{
  "norm_place": "pre",
  "max_grad_norm": 0.5,
  "schedule": "wsd",
  "final_lr_fraction": 0.0,
  "train_tokens": 503200000
}
Each number is 128 + 24 x the weight over its row's rms, rounded and kept within 0 to 255. Layers, rows and columns count from 0. The size above them is the row's rms in percent of the matrix's.

# layer 2 MLP down (transposed), 1536x384, rms 0.0363, rows 60-126, columns 352-383
size [ 97  98 104  99  96 100 105 102  87  92 108  97  93 102 106 108  96  97  94 104  96  76  95 110 108  87  89 107  89  92 106 102  95 115  92 136 102  84  92  97 103 106  98 101 110 100  92  97  95  88 109 106 110 101 105 100  99  85 108  90  88  97  85  73  89  98 103]
[[128  97 146 102 127 135 150 145 167 135 128 117 102 108 145 157 125  64 154 116 150 141  96  95 136 143 138 125 108 151  90 134]
 [134 127 140 138 157 124 117 131 139 114 105 125 117 133 158 160  90 163 109  94  74  88 107 163 113 120 106 121 103 154 138 124]
 [111 111  98  96 154 159 106 128  90 126 123 177 138 127  94 104 136 137 155 160 107 136  70 127 103 153 127  86 107 164 106 129]
 [108  94  96 141  93 134 105  99 147 129  76 119 139 120  65 178 143 112 106 143  77 124 150 128 123  85 120 137 127  97 172 123]
 [113 170 108 110 150 120 163 116 108 114 160 130 112 149 131 130 157  98 133 115 135 138  85 149 128 161 124 147  94 138  80 138]
 [169 100 103 119 174 174 111 106  95 155 104 169 117 147 123 140 149 168 159 168 149 110 125 121  94 110  95 108 124 112  92 158]
 [119  82 103 161 118 105 105 106 124 138 184 121  57  96 127  90 124 133  84 147 144 126 116 127 140 167 140  76 118  96 129 134]
 [135 105 117 142 135 153 115 141 161 153 113 145 102 103 110 108 128 130 115  96 105 144 137  97 148 128  90 158 135 125 146 106]
 [117 119 117 127 132 144 148  91 132 143 139 126 108  81 149 131 140 108 115  85  83 112 131 125 146 111 121 156 135 145 156 145]
 [131 112 111 132 119 149 118 126 147 100  80  91 132 129  93  88 117 128 131 177 128 124  81 100 112 132 122 122 157 154 169  94]
 [124 125 139 146 148 147 140 110 130 105 131 137 106 118 139 103 157  90 110 112 114 124 139  83 172 133 124 135 119 118 103 162]
 [115 104 142 135 171 112 136 144 111 140 161 177 125 127 118 116 156 141 123 104 166 163 117  91 131  94 152 102  81 122 196 125]
 [159 100 120 168 170 140 145 160 121  91 129 134 113 109 146 118 156 148 137 171 127 118  86  91  81 181 179 158 140 144 137 147]
 [128 106 103 137  81 171  93 115 116 111 126  97 146 100 138 142 100 123 163 174 148 127 103 147 165 118 153 140 146 112 130 153]
 [162 123 135 144 142 106 136 128 144 134 124 110 120 108 130 160 128 121 154 151 102 141 100 107  95  79 127 113  85  98 136 157]
 [183 109 148 113 104 109 165 148  20 136 165 103 166 163 113 146 105 120 130  67 138 164 182 182 134 122 152 139 119 148 106 105]
 [122 112 107 130 119 155 140 106 146 127 150 125 173  90 145 116 147 137 141 146 117 122 130 142  98 140 143 152 105 168  98 147]
 [155 120 115 134 109 158 143 144 132 113 122 115 132 128 128 105 126 137 140 131 111 159 147 106 130 125 130 116 140 109  78 161]
 [116 115 133 102  80  92 106 121 109 130 161 133 162 117 104 141 204  99 147 103  65 154 133  91 127 137  97 116 177 136  98 125]
 [ 92 130 152 108 165 177 123 158 146 119 153 112  92 115 125 147 135 151 116 141  92 106 114 112 127 104 134 102 153 109 107 133]
 [134 110 137 118  87 100 104 124 176 108 113 159 120 152 128 104 141 104 135 156 114 109 158 123  92 115 115 142 111 122 133 129]
 [136 126 115 101 100  88 107 131 135 131 121 127 135 178 111 147  84  82 159 161 126  91 130 124 141 142 127  91 120 158 138 111]
 [111 177 118 155 108 149 164 114 121 162 129 130 110 136 119 130 107 136 122 133 128 136 141  99 117 121 124 113 154 155 136 150]
 [121 141 150 148 118 159 114 126 137 115 130 143 132 159 110 140 108 147 139 142 106 150 140 110 109 116 164 105 127 157 145 128]
 [132 121 126 164 106 158 109 142 159 121 132 116 156 144 156 122 104 114 116 139 127 104 158 153 114 140 126 140 168 127 102 170]
 [116 145 182  80 154 118 194 116 107 109 132 121 112 152 135 155 122 137 138 112 143  78 108 100 129 184 137 144 110 161 107 133]
 [150 179 118 110 145 108  99 118 147 123 153 129 109 161 117 147 148 122 141 119 105 144 146 148 174 134  90 109 113 138 144 108]
 [122  96 106 165 148 125 116 137  79 101 147 151  83 144 165 129 126 108 144 142 133 150 135 171  97 136 143 123 124 137  82 145]
 [128  94 158 107 146 145 145 153 111  86 140 174  94 164 105 123 137  82  75 103 150  92 107 119 105 119 119 167 119 166  90 132]
 [ 93 130 139 105 115 112 146 147  76 155 154 127 127 115 126 143 103 108 131 104 161 148 132 138 171 101 113 130 129 137 127 130]
 [145 157 116 144 138 129 147  63 101 222 121 141  71 143 127 133  91 110 143 117 138 129 134 138 142 119 128 133 157  98 125 116]
 [160 109  91 135 163 112 117 169  90 134 152  99 139 128 154 133 134 162 155 130 148 154 130 118  91 111 141 142 142  91 175 164]
 [149 106 110 174 144 106  96 137 125  95  73  99 139 176 128 165 150 121  96  95 142 106 156 116 104 128 129 106 159 135 113 127]
 [156 114 150 101 156  96  98 144  88 111 162 133 115 122 110 127  91 107 132 149  99 141 154 112 147 131  98  87 156 137 114 118]
 [110 141 135 125 144 138  99 129 118 114 162 192 175 114 157 125 135 104 142 109  85 130 128 147 120 105  91 141 129 130 151 118]
 [173 148  66 144 126 128 101 132 147 142  98 131 140 101  83 133 110 144 115 109  94 151 135 104 133 183 140 172 107 124 145 158]
 [156 146 104 108 120 131 114 176 146 120 156 123  88 116  89  89 117 114 105 122 138 103 134 119 118 115 134 116 134 122 131 142]
 [107 164 132 129 113  76 121 124 109 148 138 170 134 103 107 134  96 126 120 135 154 108  88 103 152  97 118 119 161 112  96 108]
 [137  59 154 141 127 147  80  93 115 121 127  97 154 126 105 107 154 170 144 139 132 147 106 124 129 128 110 128 132 130 150 115]
 [158 130 126 112 138 146 117 123 116 131 122 130 134  85 134 126 121 171 138 137  97 149 131 170 139 131  98 162  97 116 167 103]
 [159 138 128 159 118 161 130 127 158 150 116 102 132 148 123  93 145 148 149 105 162 102 162 106 170 142 143 151 140 125 184 106]
 [132 148 164 106 114 121 171 146 149 169 125 115 117 117 120  98 127 110 148 141 146 106 131  95 126 135 119  96 116 130 161 142]
 [157 162 127 120 167 125  99  92  86 138 141 123 114 148 140 142 164 136 111 114 131 127  99 117 100 141 132 147 122 108 120 129]
 [165 156 169 109 100 125 141 149 122 101 132 122 134  99 118 122 161  98 144 114  96 132 120 162 102 142 158 139 118 115 141  95]
 [126  97 108 157 148 152 110 108 152 143 162 132 100 151  91 150 143  99 117 152 122 117 112 138 163 138 142 127 126 162 140 127]
 [116  78 156 138 130 101 122 160 138 136 114 119 150 148 129 144 144 122 135 126 147 166 132 126  98 122 138 121 165  61 152 148]
 [133 153 159 125 136  89 140 155  98 166 149 139 144 123 171 102 135 180 107 133 149 110 118 100 131 106 125 189 140 148 166 150]
 [126 117 162 148 165 136 125  60 116 122 149 157 121  98  90 109 126 131 145 153 119 102 117 124 117 110 125  94 140 150 110 112]
 [155 157 139 165 107 125 124 120 108 155  80 119 116 127 110 134 127 127  99 113 153 155 155 104 121 105 149 145  93 147 158 114]
 [138 163 126 131 105 144 112 103 147 102 111 123 156 136 138  89  63  96 158 125 148  94 127 173  92  96 129 152 145  82 135 150]
 [140 105 138 151  80 162 168 112 111 101 101 106  84 117  93 129 129 108  89 158 119 127 142 124 124 153  96 110 145 148 107 118]
 [139 140 108 120  99 122 150 189 159 158 187 123 123 154 141 105 127 104 113  78 124 101 121 138 132 172 125  78 156 176  97 109]
 [102 139 102 149 138 135 119 122 118 115 146 108 114 117 100 153 111 143  92 144 132 122 141 160  90 104 106 159 125 138 161 157]
 [127 143 123 128 129 145 128 170 114 160  98 110 151 111 116  99 147 102  98 152 125 108 132  78  92 183 124 139 114 118 109 126]
 [122 109 128  94 168 130  52 114 116 159 127 153 117 117 121 135 125 102 151 153  93 136 144 174 131 122 154 124 128  90 130 147]
 [109  82 166 117 122 160 140 120 128 182 111 129 141  92 106 139 126 107 109 162 138 138 119 113  94 133 135 166 107 105 132 102]
 [118 123 140 113 137 162 146 144 165 106 143 119 164 116  93 181 160 127 124 113 137 108 109 128  83  96 129 131 144 111 167 119]
 [124 116 121 125 130 126 147 138 110 143 145 108  86 101  93 120 112 108 135 128 144  96 123 110 122 126 144  90 114 133 113 113]
 [112 109 130 145 189 161  97  88 132 125 123 138 128 165 111 103 135 115 124 119 151 168 140 184 149 134 164 122 126 153 147 122]
 [118 150 120 117 100  85 108 111 131 126 123 157 133 135 131 118 102 142 151 118 165  98 142 179 141 139 156 153  93  94  69 161]
 [104 154 136 140 150 144 126 121 151 128 101 155 142 106 123 119 140 150 130  85 157 119 179 112 106 138 148  86 156 165 140 134]
 [157 155 124  91 127 153 127 147 136 113  98 150  80 112 119 118 105 169 163 134 121  92 114 131 135 114 121 133 120  97 120 110]
 [133 107  96 120 121 107 127 114 107 107 162 164 160 131 128 137  82 115 149  82 190 130 119 103 134 112 133 155 129 121 131 122]
 [114  91 131 135 162 108 138 162 139 105 136 102 120 146 148 134 123 178 173 122 148  99 114 145 155 102 109 137 124 142  96 157]
 [161 142  95 145 152 133 136 125 145 149 129 164 131 101 132 152 109 101 127 157 149 123 156 186 168 129 151 128  75  96 119 166]
 [152 124 160 128  98 115  99 129 117 152  84 103 114 123 101 119 117 113  64  99 122 121 122 143 158 131 145 150 137 178 131 131]
 [ 98 112 174 131 114 149 113 138 133 141 124 139 102 150 158 149 171 115 121 129 143  80 140 128 130 135 115  60 144  72  82 165]]
# layer 2 MLP gate, 1536x384, rms 0.036, rows 61-127, columns 352-383
size [ 81  97 103  88 107  86 112  90  99 108  95  91 101  78 123  99 104  79 102  85  79  74 106  90  78  90 114  88  87 114  94  97  90  86 177 114  86  81  95  95 115 108 107  98  84 106  98  96  88 104 128 117 117 105  98  97  79 119  88  87 104  93  78  97  87 118  87]
[[146 137 143 135 155 172 127 140 160 142 145 130  96 138 145 129 159  87 152 134 196 131 120 150 119 113 153 109 129 111 125 156]
 [130 127 130 108 134 109 124 137 144 121  68 109 163 116  99 114 181 121 118 154 178 157  78  88 129 100 127 101 129 120 113 131]
 [110 164 131 145 135 112 132  84 142 157  71 181 142 118 138 144 163 116 138 139  99 155 124  91  88 139 112 137 117 126 171 135]
 [170  97 154 109 139 132 111  93 133 133 160 140 134 126 139 128 119 100 129  76 170 115 125 103 122 119  82 172 121 158  81 189]
 [ 93 134 162 151  81  86 128 140 105 137 152 119 187 119 150 121  79 121 137  98 121 136 125 141 151 140 115 151 144 131 134 120]
 [154  88 164 138  97 109  92 116 110 157 202  88 159 132 118 127 125 124 147 105 133 109 137 130 140 110 137  81 131  64 113 110]
 [112 143 141 115 119 121 150 107 142  85 130 124 165 147 128 136 139 152 156 161 122 105 106 130 107 132 173 105 132 123 148 126]
 [100 100 126 130 118 178 152 120 121 112 109 115 137 135  97 161 150 144 100  90 116 100 116 129 124 143 139 163 136 113 161 136]
 [121 162 131 135 138 130 129 137 105 170 190 159 120 118 143 172 162 115 108 101 121 148 178 138 147 111 121 107  89  93  94 163]
 [130 118 141 121 124 101 146 121 112 133 117 120 137 111 153 148 153 147 108 116 137 109 125 159  43 108 120 140 133 136 164 123]
 [123 125 131  82 137 121  80 130 132 128 118  86 101 103 130 106 134 113  99  95 194 107  97 128 120 164  99 162 143 134 102 145]
 [ 90 111 118 117  95 124  96  75 165 156 104 144  97 140 120 148 108  66 109 148 168 143 131 134 130  98  92 149 151 157 168  88]
 [125 114 161 122 164  71 116 155 129 137 134 148 118 151 106 110 152 153  91  81 130  90 155 120  78 135 103 110 116 116 156 118]
 [191 117 157  86 154 122 131 120 137 114 147 148 138 131  90 169 137 122 163 106 129 172 150  87 142 135 130 135 132 130 137 129]
 [175 114 124 120 110 131 162 178  26 138 175  99 175 166 125 136 101 118 125  71 132 134 177 133 120 119 154 123 140 161  89  99]
 [110 109 122 147  96 132 151 143 126 113 135 142 164 126 130 159 152 131 160 156  83 129 132 156 140 110  89 144  79 129  82 154]
 [160 115 119 165 129  95 134 141 131  99 117 139 134 151 121 104 121 126 158 159 106 175 175 115 133 124 122  91 146 117  92 132]
 [105 119 149 128 164 116 160 144 100  96 171 132 142 102 148 118 172 108 109 124 118  99 159  62 150 127 165 159 176 148 152 145]
 [ 88 119 145 111 173 136 138 164 180 116 151  99  77 115  99 155 127 162  90 167 105 121 126 105 106  86 115 108 165  68 121 161]
 [148 160 147 135 158 132 117 122 115 121 156 150  79 142 131 128 116 112 115  67 161 115 116 118 127 145 175 106 136  85  99 135]
 [131 144 140  95 124  72  97 109 128 159  83 116 142 149 105 149  94  96 138 174 153 121 134 112 166 106 119 130 141 122 153 157]
 [ 96 169 124 152 134 104 142 129 158 117 187 157 152 168 165 119  95 160 143 136 147 156 108 143 146 121 155 136 138 149 138  97]
 [131 121 153 151 111 161 124 122 134 109 140 152 148 172 140 141 104 151 136 157 129 141 142 117 125 121 169 108 114 122 146 162]
 [159 116 128 100 128 124  94  99 109 120 139 107 137 155 154 171 158 134 145 133 183 106 146 166 116 119 136 138 151 114 133 132]
 [118 133  81 100 132 125 121 107 147 127  91 133 146  78 150 120 122 129  85 127  76 151 135 122 148 124 106  89 109 186 109 125]
 [104 188 145 110 141  87 118 120 122 158 132 121 121 128 136 112 135 118 119 122 142 146 128 118 197 130  46 118 132 159  87 130]
 [110 138 127 153 163 128 119  85 124  86 112 138 105 128 167 156 117 142 134 125 122 112 143  91 120 105 114  96 121 147 117 110]
 [142 138 146  77 175 121 119 119 126 135 111 161  65 123 129 137 162 120  76 116 190 183 130  59 159 127 110 167  97 150 127 144]
 [158  95 121 123 134 118 124 116 113 133 123 137 163 121 123 119 153 121 118 156  92  82 128 141 122 124 163 107  93 133 137 138]
 [141 142 112 127 137 152 170 105 106 209 113 164  61 137 127  95  95 115 125  86 124 132 128 144 153 104 135 121 152 144 122 130]
 [107 100  92 135 152  79 138 110 110 103 150 123 134 105 163 167 143 155 108 106 153 149 115  90 131 117 151 119 139  99 140 162]
 [142 118 112 156 139 100 118 117 114 171 127 108 125 160 105 169  98 122  77  99 175 133 148 126  97  86 124 137 168 104 118 119]
 [ 99 130 155  90 130 124 156  89 141 180 142 130 125 132 140 128 163  98 139 122 128 134  93 139 152 126 177 141 119 112 130 122]
 [105 106 119 150 125 149 129 112  79 117 152 197 131 131 104 145 115 124 141  72  87 149 121 107 129 146  97 106 112 128 133 120]
 [114  93 129  91 140 134 127  89 149 156  68  96 130 141  95 122 117  88 150  95 139 128 117 135 125 149 109 148 125 154 153 102]
 [133 160  96 132 118 122 106 168 145 119 146 104  98 119  90  98 127 108 101  94 127  94 128 129 105 117 142 114 122 129 112 134]
 [182 145 163  96 124 160 131  88 171 145 174 104 113 159 103 124 137 128 126 118 171 148 108 140 115 134 117 107 118 141 148 150]
 [101  82 104 113 134 132 132 125 128  84 165 119 151 117  99 128 131 105 135 138 121 154 139 135 161  85 150  80 152 116 137 179]
 [105 132 120  73 114 148 191 184 154 153 139 123 136 144 115 119 118  86  75  85 180  85  85 148 121 140 170  94 136 138 122 137]
 [133 137 114 135 136 112 132  96 148  87 139 135 161 134 136 105 119 153 162 162 139 100 141 137 107 145 117 151 132 108 140 120]
 [135 152 172 113 113 129 186 169 118 166 140 128 145 101 107 109 114 138 154 127  97 118  97 112  87 124 138 110  67  99 149 172]
 [142 134 137 120 107 127  99 120  92 128 152  98 118 149  79 136 143 105 120 138 125 152 110 148 111 149 161 151 130 119 121 110]
 [175 164 157 115 119 132 116 140 120  98 139 116 140 128 109 101 118  67 145 118 119 124 106 159  96 164 144 126  96 107 135 114]
 [104 137 157 107 138 117  99 114 139 102 103 110 121 169 139 166 109 101 122 118 142 156 135 155 123 185 114 103 127 126  85 130]
 [156 131 138 133 147 113  81 131  95 108 134 121 111 111 105 145 135 161 161  94 132 106 136 144 129 104 179 122 158  89 106 142]
 [113 178 146 110 142 102 122 146  73 157 136 107 168 150 127 116 126 165  85 127 110 120  87 120 143  85 128 206 145 140 165 153]
 [156 127 102 116 145 109 129 118 104  95 131  87 104 159 109 115 126 142 137 125 153  98 114  89  99 127  89  84  93 160 104 142]
 [112 110 155 166 161 114 132 113  86 142  90  94 116 106  90 166  92 144 141 150  83 140 119 120 103 139 127 120 120 100 143 133]
 [ 84 119 117 111 156 167 158 101 147  94 161 138 121 117 151 102  99  91 160 161 150 128 133 137 112  73  97 161 150 128 103 149]
 [119 127  98 142 115 125  82 154 149 158 151 136 112 108  84 130 157 119 112 105 168 125 130 116  91 114 178 149  81  75 178 163]
 [139 154 108 108 101 129 148 189 165 145 176 133 112 156 121  66 117 105  92  52 103 122 132 130 129 152 109  70 153 184  85 125]
 [ 94 132  99 137 132 128 136 118 122 105 153 120 114 139 115 132 134 142  89 135 148 115 128 154  86 105 106 157  99 139 154 153]
 [ 99 120 111 128 133 103 138 118 136  95 125 151 103 156 141 180 117 150 169 124 147 144 125 147 173  58 127 126 160 146 151 135]
 [135 162 145 163  86 136 202 165 136 121 133 106 142 153 130 129 111 139  90 117 144 145  90  98  88 108 131 132 136 134 121 109]
 [147 139  74 160 156 130 123 120 124 150 167 156 144 124 118 124 139 154 127 108 135  95 155 183  98  98 118 103 130  94 155 160]
 [112 119 134 132 117 141 127  99 110 114 147  99 126 136 112 164 162 138 131 115 113 102 107 124  80 130 165 121 127 124 157 133]
 [132 109 116 175 132 112 118 140 143 104 166 102 106 154 115  71 114  88 132 127 154 122 162 119 143 182 144 133 128 157 134 159]
 [157 153 140 119  78  99 145 180 129 136 124 123 120  83 135 178 107 151 126 135 106  93 126  84 106 135  76 131 130 100 114 137]
 [174 131 141 104 145 132 117  98 163 140 158  89 123 122 155 121 114  94 141 127 146  82 103 120 125 100  85 126  99 160 110 129]
 [160 141  89 158 132 130 124 131 138 147 183 118 123 146 106 147  88 109 101 157  96  84 132 115 115 138 139  99 128 156  78 153]
 [139 117 121  93  98 157 124 150 117 106 129 163  73 133 123 101 108 172 190 121 114 113 129 119 137 119 134 140 123 109 129 119]
 [124 141 106 107 126  76 118 121  86 109 125 140 178 133 130 118  83 147 129 109 157 158 100 108 168 113 115 142 148 152 150 116]
 [168 117 130 143 138 147 137 136 122 117  96 131 114 150 121 167 133 147 157 119 115 101  96 104 165 118 142 104 108 110 145 137]
 [105 114 128 125 119 121 142 148 162 111 151 117 136 151 164 122 174 110 152  56 159 106 142 106 117 139 138 135 118 132 141 141]
 [118 122 117 104 103 138 118 104 142 116 122 148 101 139 140 104 116 135 162 160 141 137 122 118 112 127 111  90 105 115 101 116]
 [130 135  99 120 129 116 137 111 111 138 120 149 138 131  92  81  83 119 131 115 144 178 126 109 123 130 149 190 115 184 173  90]
 [137 136 145 153 145 144  79 145 120 153 145 112 130 129 128 145 156  79  62 104  91 114 132  92 102 133 104 103  74  72 120 110]]
# layer 2 MLP up, 1536x384, rms 0.0366, rows 61-126, columns 352-383
size [106 106 103 101 100 117  87  88  82 104  98  96 108 114 102  93  95  96  84 102  75 100 114 123  97  91 110  88  96  93  99 100 124  86 154  91  78 106  91 117 105  94 102 117 120  86  99  92  90 125  92  93  80 110  95  97  95  83  97  98  93  81  71  93 104  91]
[[129 120 125 169 160 130 120 135 133 108  91 134 131 107 136 146  99 161  96  86  98 100 119 136 104 141 114 115 119 150 146 119]
 [133 136  87 132 158 164  92 124  77 134 135 195 139 130 102 101 128 114 159 144  96 144 123 151 119 157 153 115  71 177 128 115]
 [134 128 138 138 133  83 150 106 152 122 117 173 144 130 124 116 147 124 166 153  97 120 131 105  92 140 107 129 120 144 139 140]
 [115 176 112 108 135 137 133  98 134 120 131 110 118 165 132 136 154 117 134 148 123 133 102 145 128 146 103 128  84 110 111 142]
 [127 109 126 154 105 115 103 131 125 147 120 163 160 127 123 124 101 160 135 139 140 136 122 139 125 114  85 112 180 118 118 117]
 [113 100 124 146 128 118 101  90 132 125 182 121  80  83 144  94 109 145  89 125 149 138 116 126 133 165 154  96 125  99 134 149]
 [124 124 105 149 152 139 131 137 167 121 134 134  96 149 106 151 120 145 125 133 101 126 132 132 132 140 132 112 143 100 156 127]
 [150 132 135 110  91  75 129 159 131 159 117 110 114 156 120 113 139 150 127 111 139  95 114  79 163 106 123 129 126 121 138 145]
 [ 98 163 148 116 133 170 121 138 118 120 172 163 118 105 131 162 150 132 112 118 118 111 182 115  98 119 132 127 120  80 117 158]
 [143 129 158 117 123 146 107 126 125  88 110 130 128 130 156 141 100 129 126 143 112 111 113  92 116 105 131 147  93 147 139 141]
 [139 102 143 129 138 163 180 130  92 133 152 177 128 160 123 138 144 160 111 100 119 154 112  79 128 112 120  83 109 164 178 100]
 [105 158 131 115 116 136 114  97 117 136 121 130 101 162 141 137  71  95 142 111  96 148 167 167 155  71 119 108  96 132 116 106]
 [139 142 161 107 178  80 146 137 130 165 144 129  95 159 106 139 150 135  84  86  99 105 178 121  97 133 111 126 134 131 112 100]
 [166 124 136 137 160  91 126 112 155 133 112 117 124 100 117 152 143 129 157 146 119 133 105 103 111  83 125 132  91  85 167 147]
 [121 142 105 123 117  93 137  96 160 101 166 127 117 132 174 138 152 135 160 134  88 137  99 151 122 107 104 121 132 111 138 149]
 [139 113 126 162 145 139 113 158 123 132 117 132 120 121  84 137  99 152 111 109 145 124 110 118 154 128 145  89 163  99 146  81]
 [ 89 168 140 124 135 134 135 145 139 195 134 124 127 142 132 124 102 165 111 162 111 102 105 128 108 156 155 145 126 133 155 110]
 [107 127 148  98 120 139 115 111  91 129 171 149 160 140 123 127 190 116 143 100  91 153 135  79 130 144 116 118 149 160 102 114]
 [157 110 116 130 117 104 124 128 102 136 163 148 174 140 151 108 126 128 163 112 170  94 113 142 133 157 138 178 103 104 136  93]
 [129 139 156 108 112  73  81 133 185 114 111 158 127 123 112 118 118  93 128 153 115 103 151 124  87 126 138 142 133 119 154 107]
 [100 109 150 145 139 125 196 111  95 129  88 119 141 113 139 113 109 128 138 155 137 122 129 176 145  99 128 134 171 138  81 129]
 [111 161 127 153 116 140 169 142 118 133 108 110 104 115 126 144 112 131 159 132 150  98 115 121 115 120 120 133 148 159 147 131]
 [144 116 103 103 154  99 122 152 111 131 110 126 134  78 146 105 141  97 110 122 171 122 110 129 170 168 102 150 143  91 127 117]
 [114 134 125 155  91 145 110 140 141 129 140 125 144 126 130 111 110 131 102 145 133  80 157 151 118 134 124 139 175 114 116 164]
 [107 140 172 100 143 141 199 120 111 116 158 114 106 148 120 160 123 136 120  93 148 101 111 113 119 188 150 166 107 147 117 115]
 [176 120 120 132 148 139  96 118 106 107 157 125  84 164 143 126 140 147 118 116 122 121 147 143 115 138 111  89 114  98 144 152]
 [100 142 110 181 155 114 130  84 108  91 130 125 101 145 165 172 129 157 130 132 127 107 162 145 110 137  98 112 126 147 130 106]
 [113 130 123 123 110 149 152 153 144 105 138 143 102 152 126 103 120 107 104 114 123 115  94 127 107 129 134 162 137 130  96 112]
 [ 83 159 132 154 129 132 151 136 131 161 155 118 108 132 132 158 107 126 124 126 151 180 129  95 159  98  98 138 180 122 144 131]
 [105 129 155 147 130 102 150  84 114 126 124  91  94 125 113 146 111 133 135 159 150 130  77 174 153 135 147 123 117 103 135 112]
 [149 145 106 159 111 126 128 121 100 155 133 116 151 108 168 158 143 146 149 133 165 176 153 158 123 107 148 140 145  94 118 126]
 [ 81 125 130  90 136 114 156 133 132 162 151 139 144 140  96 110 144 126 202 102 166 143 138 135 117  93 131 146 125 105 136 148]
 [152 116 114 108 143 100 116 156  93  87 153 118 102 114  98 136  86 116 119 135 113 135 173 120 123 123 110 110 151 133 115 114]
 [165 125 150  95 125 118 134 141 134 145 108  80 114 119 143 126 113 135 108 160 139 127 102 131 139 122 152 145 140 157 111 146]
 [ 96 104 135  94 139 133 130 115 138 133  81 103 126 159  82 115 130  82 140  96 147 142 101 134 130 133 116  86 102 159 165  94]
 [108 102 147 151 107  96 106  82 100 132 136 148 153 165 161 124 153 135 153  92 133 145 141 139 176 139 132 143 102 131 125 148]
 [116 116 101 149 124 124 139 176 117 155 103 168 138  98 157 183 128 156 147 136 102 145 158 111 114 105 137 131 139 111 154 107]
 [158 157 129 107 129 130 144 119 105 121 106 164 117 142 165 153 107  87 110 110 128 122 154 150 140 140 140 142 102 131  98 131]
 [151 148 121 160 157 117 143  84 122  77 106 145 118 122 164 100 132 157 145 154  94 146 156 130  95 123 131 166  93 121 153  98]
 [135 118 111 138 116 133 128  87 152 152 124 138 113 111 114 104 124 158 181 118 168 100 142 131 130 133 143 167 151 129 177 115]
 [128 121 117 176 146 114 103  92 126  74 123 123 118 149 119 172 137 113 103 122 136 154 141 134 159 148 147 159 156 162  93 108]
 [108 144 118 133 163  99 123 116 121 152 126 151 164 110 182 126 178 167 129 140 136 106 119 116  98 129 102 125 146 101 121 164]
 [115 116  69 130 163 105 135 128 125 170 130 145 115 152 124 110 121 144 140 136 161 104 143 109 157 118 149 110 117 130 104 139]
 [124 108  90 135 128 143 132 103 122 157 161 156  99 124 107 145 132  98 118 153 134 134 123 121 144 127 140 160 106 156 138 129]
 [115 102 145 136 139 105 125 130 121 142 130 139 131 168 120 144 142 140 146 123 136 157 137 107 123 113 157 135 166  46 128 151]
 [138  79 140 180 116 149 119  78 165 113 136 125  90 104 147 143 121 109 124 130 168 133 134 139 104 147 106  81 118 135 101 102]
 [148 120 182 143 139 154  97 103 100 122 154 138 140 104 142 115 154 109 204 119 142 126 114 154 131 129 140 146 114 141 123 140]
 [150 134 142 153 121 152 100 121 127 124  94 108 128 137 116 135 124 148 123 135 108 150 111 153 125 138 132 137  88 145 120 128]
 [154 159 109 118  83 101 107 136 132 126 122 101 133 152 124  85 104 117 164 109 150 124 118 140  99 150 191 129  76  85 150 135]
 [144 101 152 158  82 127 151 110 107 146  81  98 109 133 103 130 122 124 108 131 136 121 132 100 153 142  78 124 160 146 122 128]
 [112 107 133 136 113  62  72  87  81  83 105 162 156 128 116 206 143 154 180 162 127  86 138 144 115 114 139 157 123 109 157  99]
 [105 144 144 116 106 130 178 122 141 130 132 127 107 151 162 118 147 125 112 122 127 146 158 146 140 159 145 129 129 151 113  94]
 [ 86 114 126 153 150 118 128 143 140 111  92 140 131 157 178 126 125 150 101 180 129  70 130 108 166  49  89 111 149  96 165 158]
 [136 159 147 132 105 137 206 147 133 123 110 102 111 148 122 144 117 138 119 101 151 126 100  80  94 105  96 127 122 129 124 103]
 [149 135  92 125 159 135  94 124 117 136 176 138 155 136 129 140 168 144 147  99 118  93 147 143  97 117 137  90 139 123 135 163]
 [138 114 160 145 133 112 115 160 133 161  99 148 106 137 155 109 106 136 145 129 133 145 128 125 190 121  99 139 126 141 103 125]
 [131 117 120 146 122 116 130 161 105 128 161 115  82 105  93  76 128 114 142 133 146  93 121 109 128 131 160 107  93 120 115 148]
 [153 156 139 155  72 105 155 162 101 120 153  88 106  88 159 168 127 117 107 166  97 124 141 101 128 161  73 114 100 110 136 125]
 [100 148 115 125 107 107 126 131 114 125 129 181 136 142  94  99 124 158 144 127 125 132 134 137 140 149 153 137 125 109 103 150]
 [167 119 104 162 126 122 158 141 117 145 160  86 121 146 108 123  96  89 117 126  66 102  74 151 146  85 100 137 124  97 104 135]
 [119 129 139 166  70 115 168  89 118 170 155 104 149 153 181 127 157 102 185 132 137  97 147 134 131 128 137 124 145 132 145 153]
 [112  81 128 157 122 149 119 143 153 136 163 125  95 164  83 132 155 118 161 159 137  78 152 178  89 153 137 149 129 139 121 109]
 [112  83  96 133 125 148 151 127  69 128  89 104 115 146 161 124 125 145 117 116 143 123 130 110 129  84 128 113 179 127 110 130]
 [147 177 118 125 120 104 110 114 162 151 152 135 144  77 132 163 143 107 131 142 119 139 151 139 127 142 139 138 156  95 171 154]
 [138 152 178 129 112 103  87 144  87 157 119 113 139 101 109 124 117 126  65 125 130 135 144 135 150 126 128 178 139 159 149 117]
 [128 160 107 136 129 129 102 121 135 152  84 161 131 103  99 100 104 159 116 163 148 130 124  80 122 152 131 141 102 177 134  90]]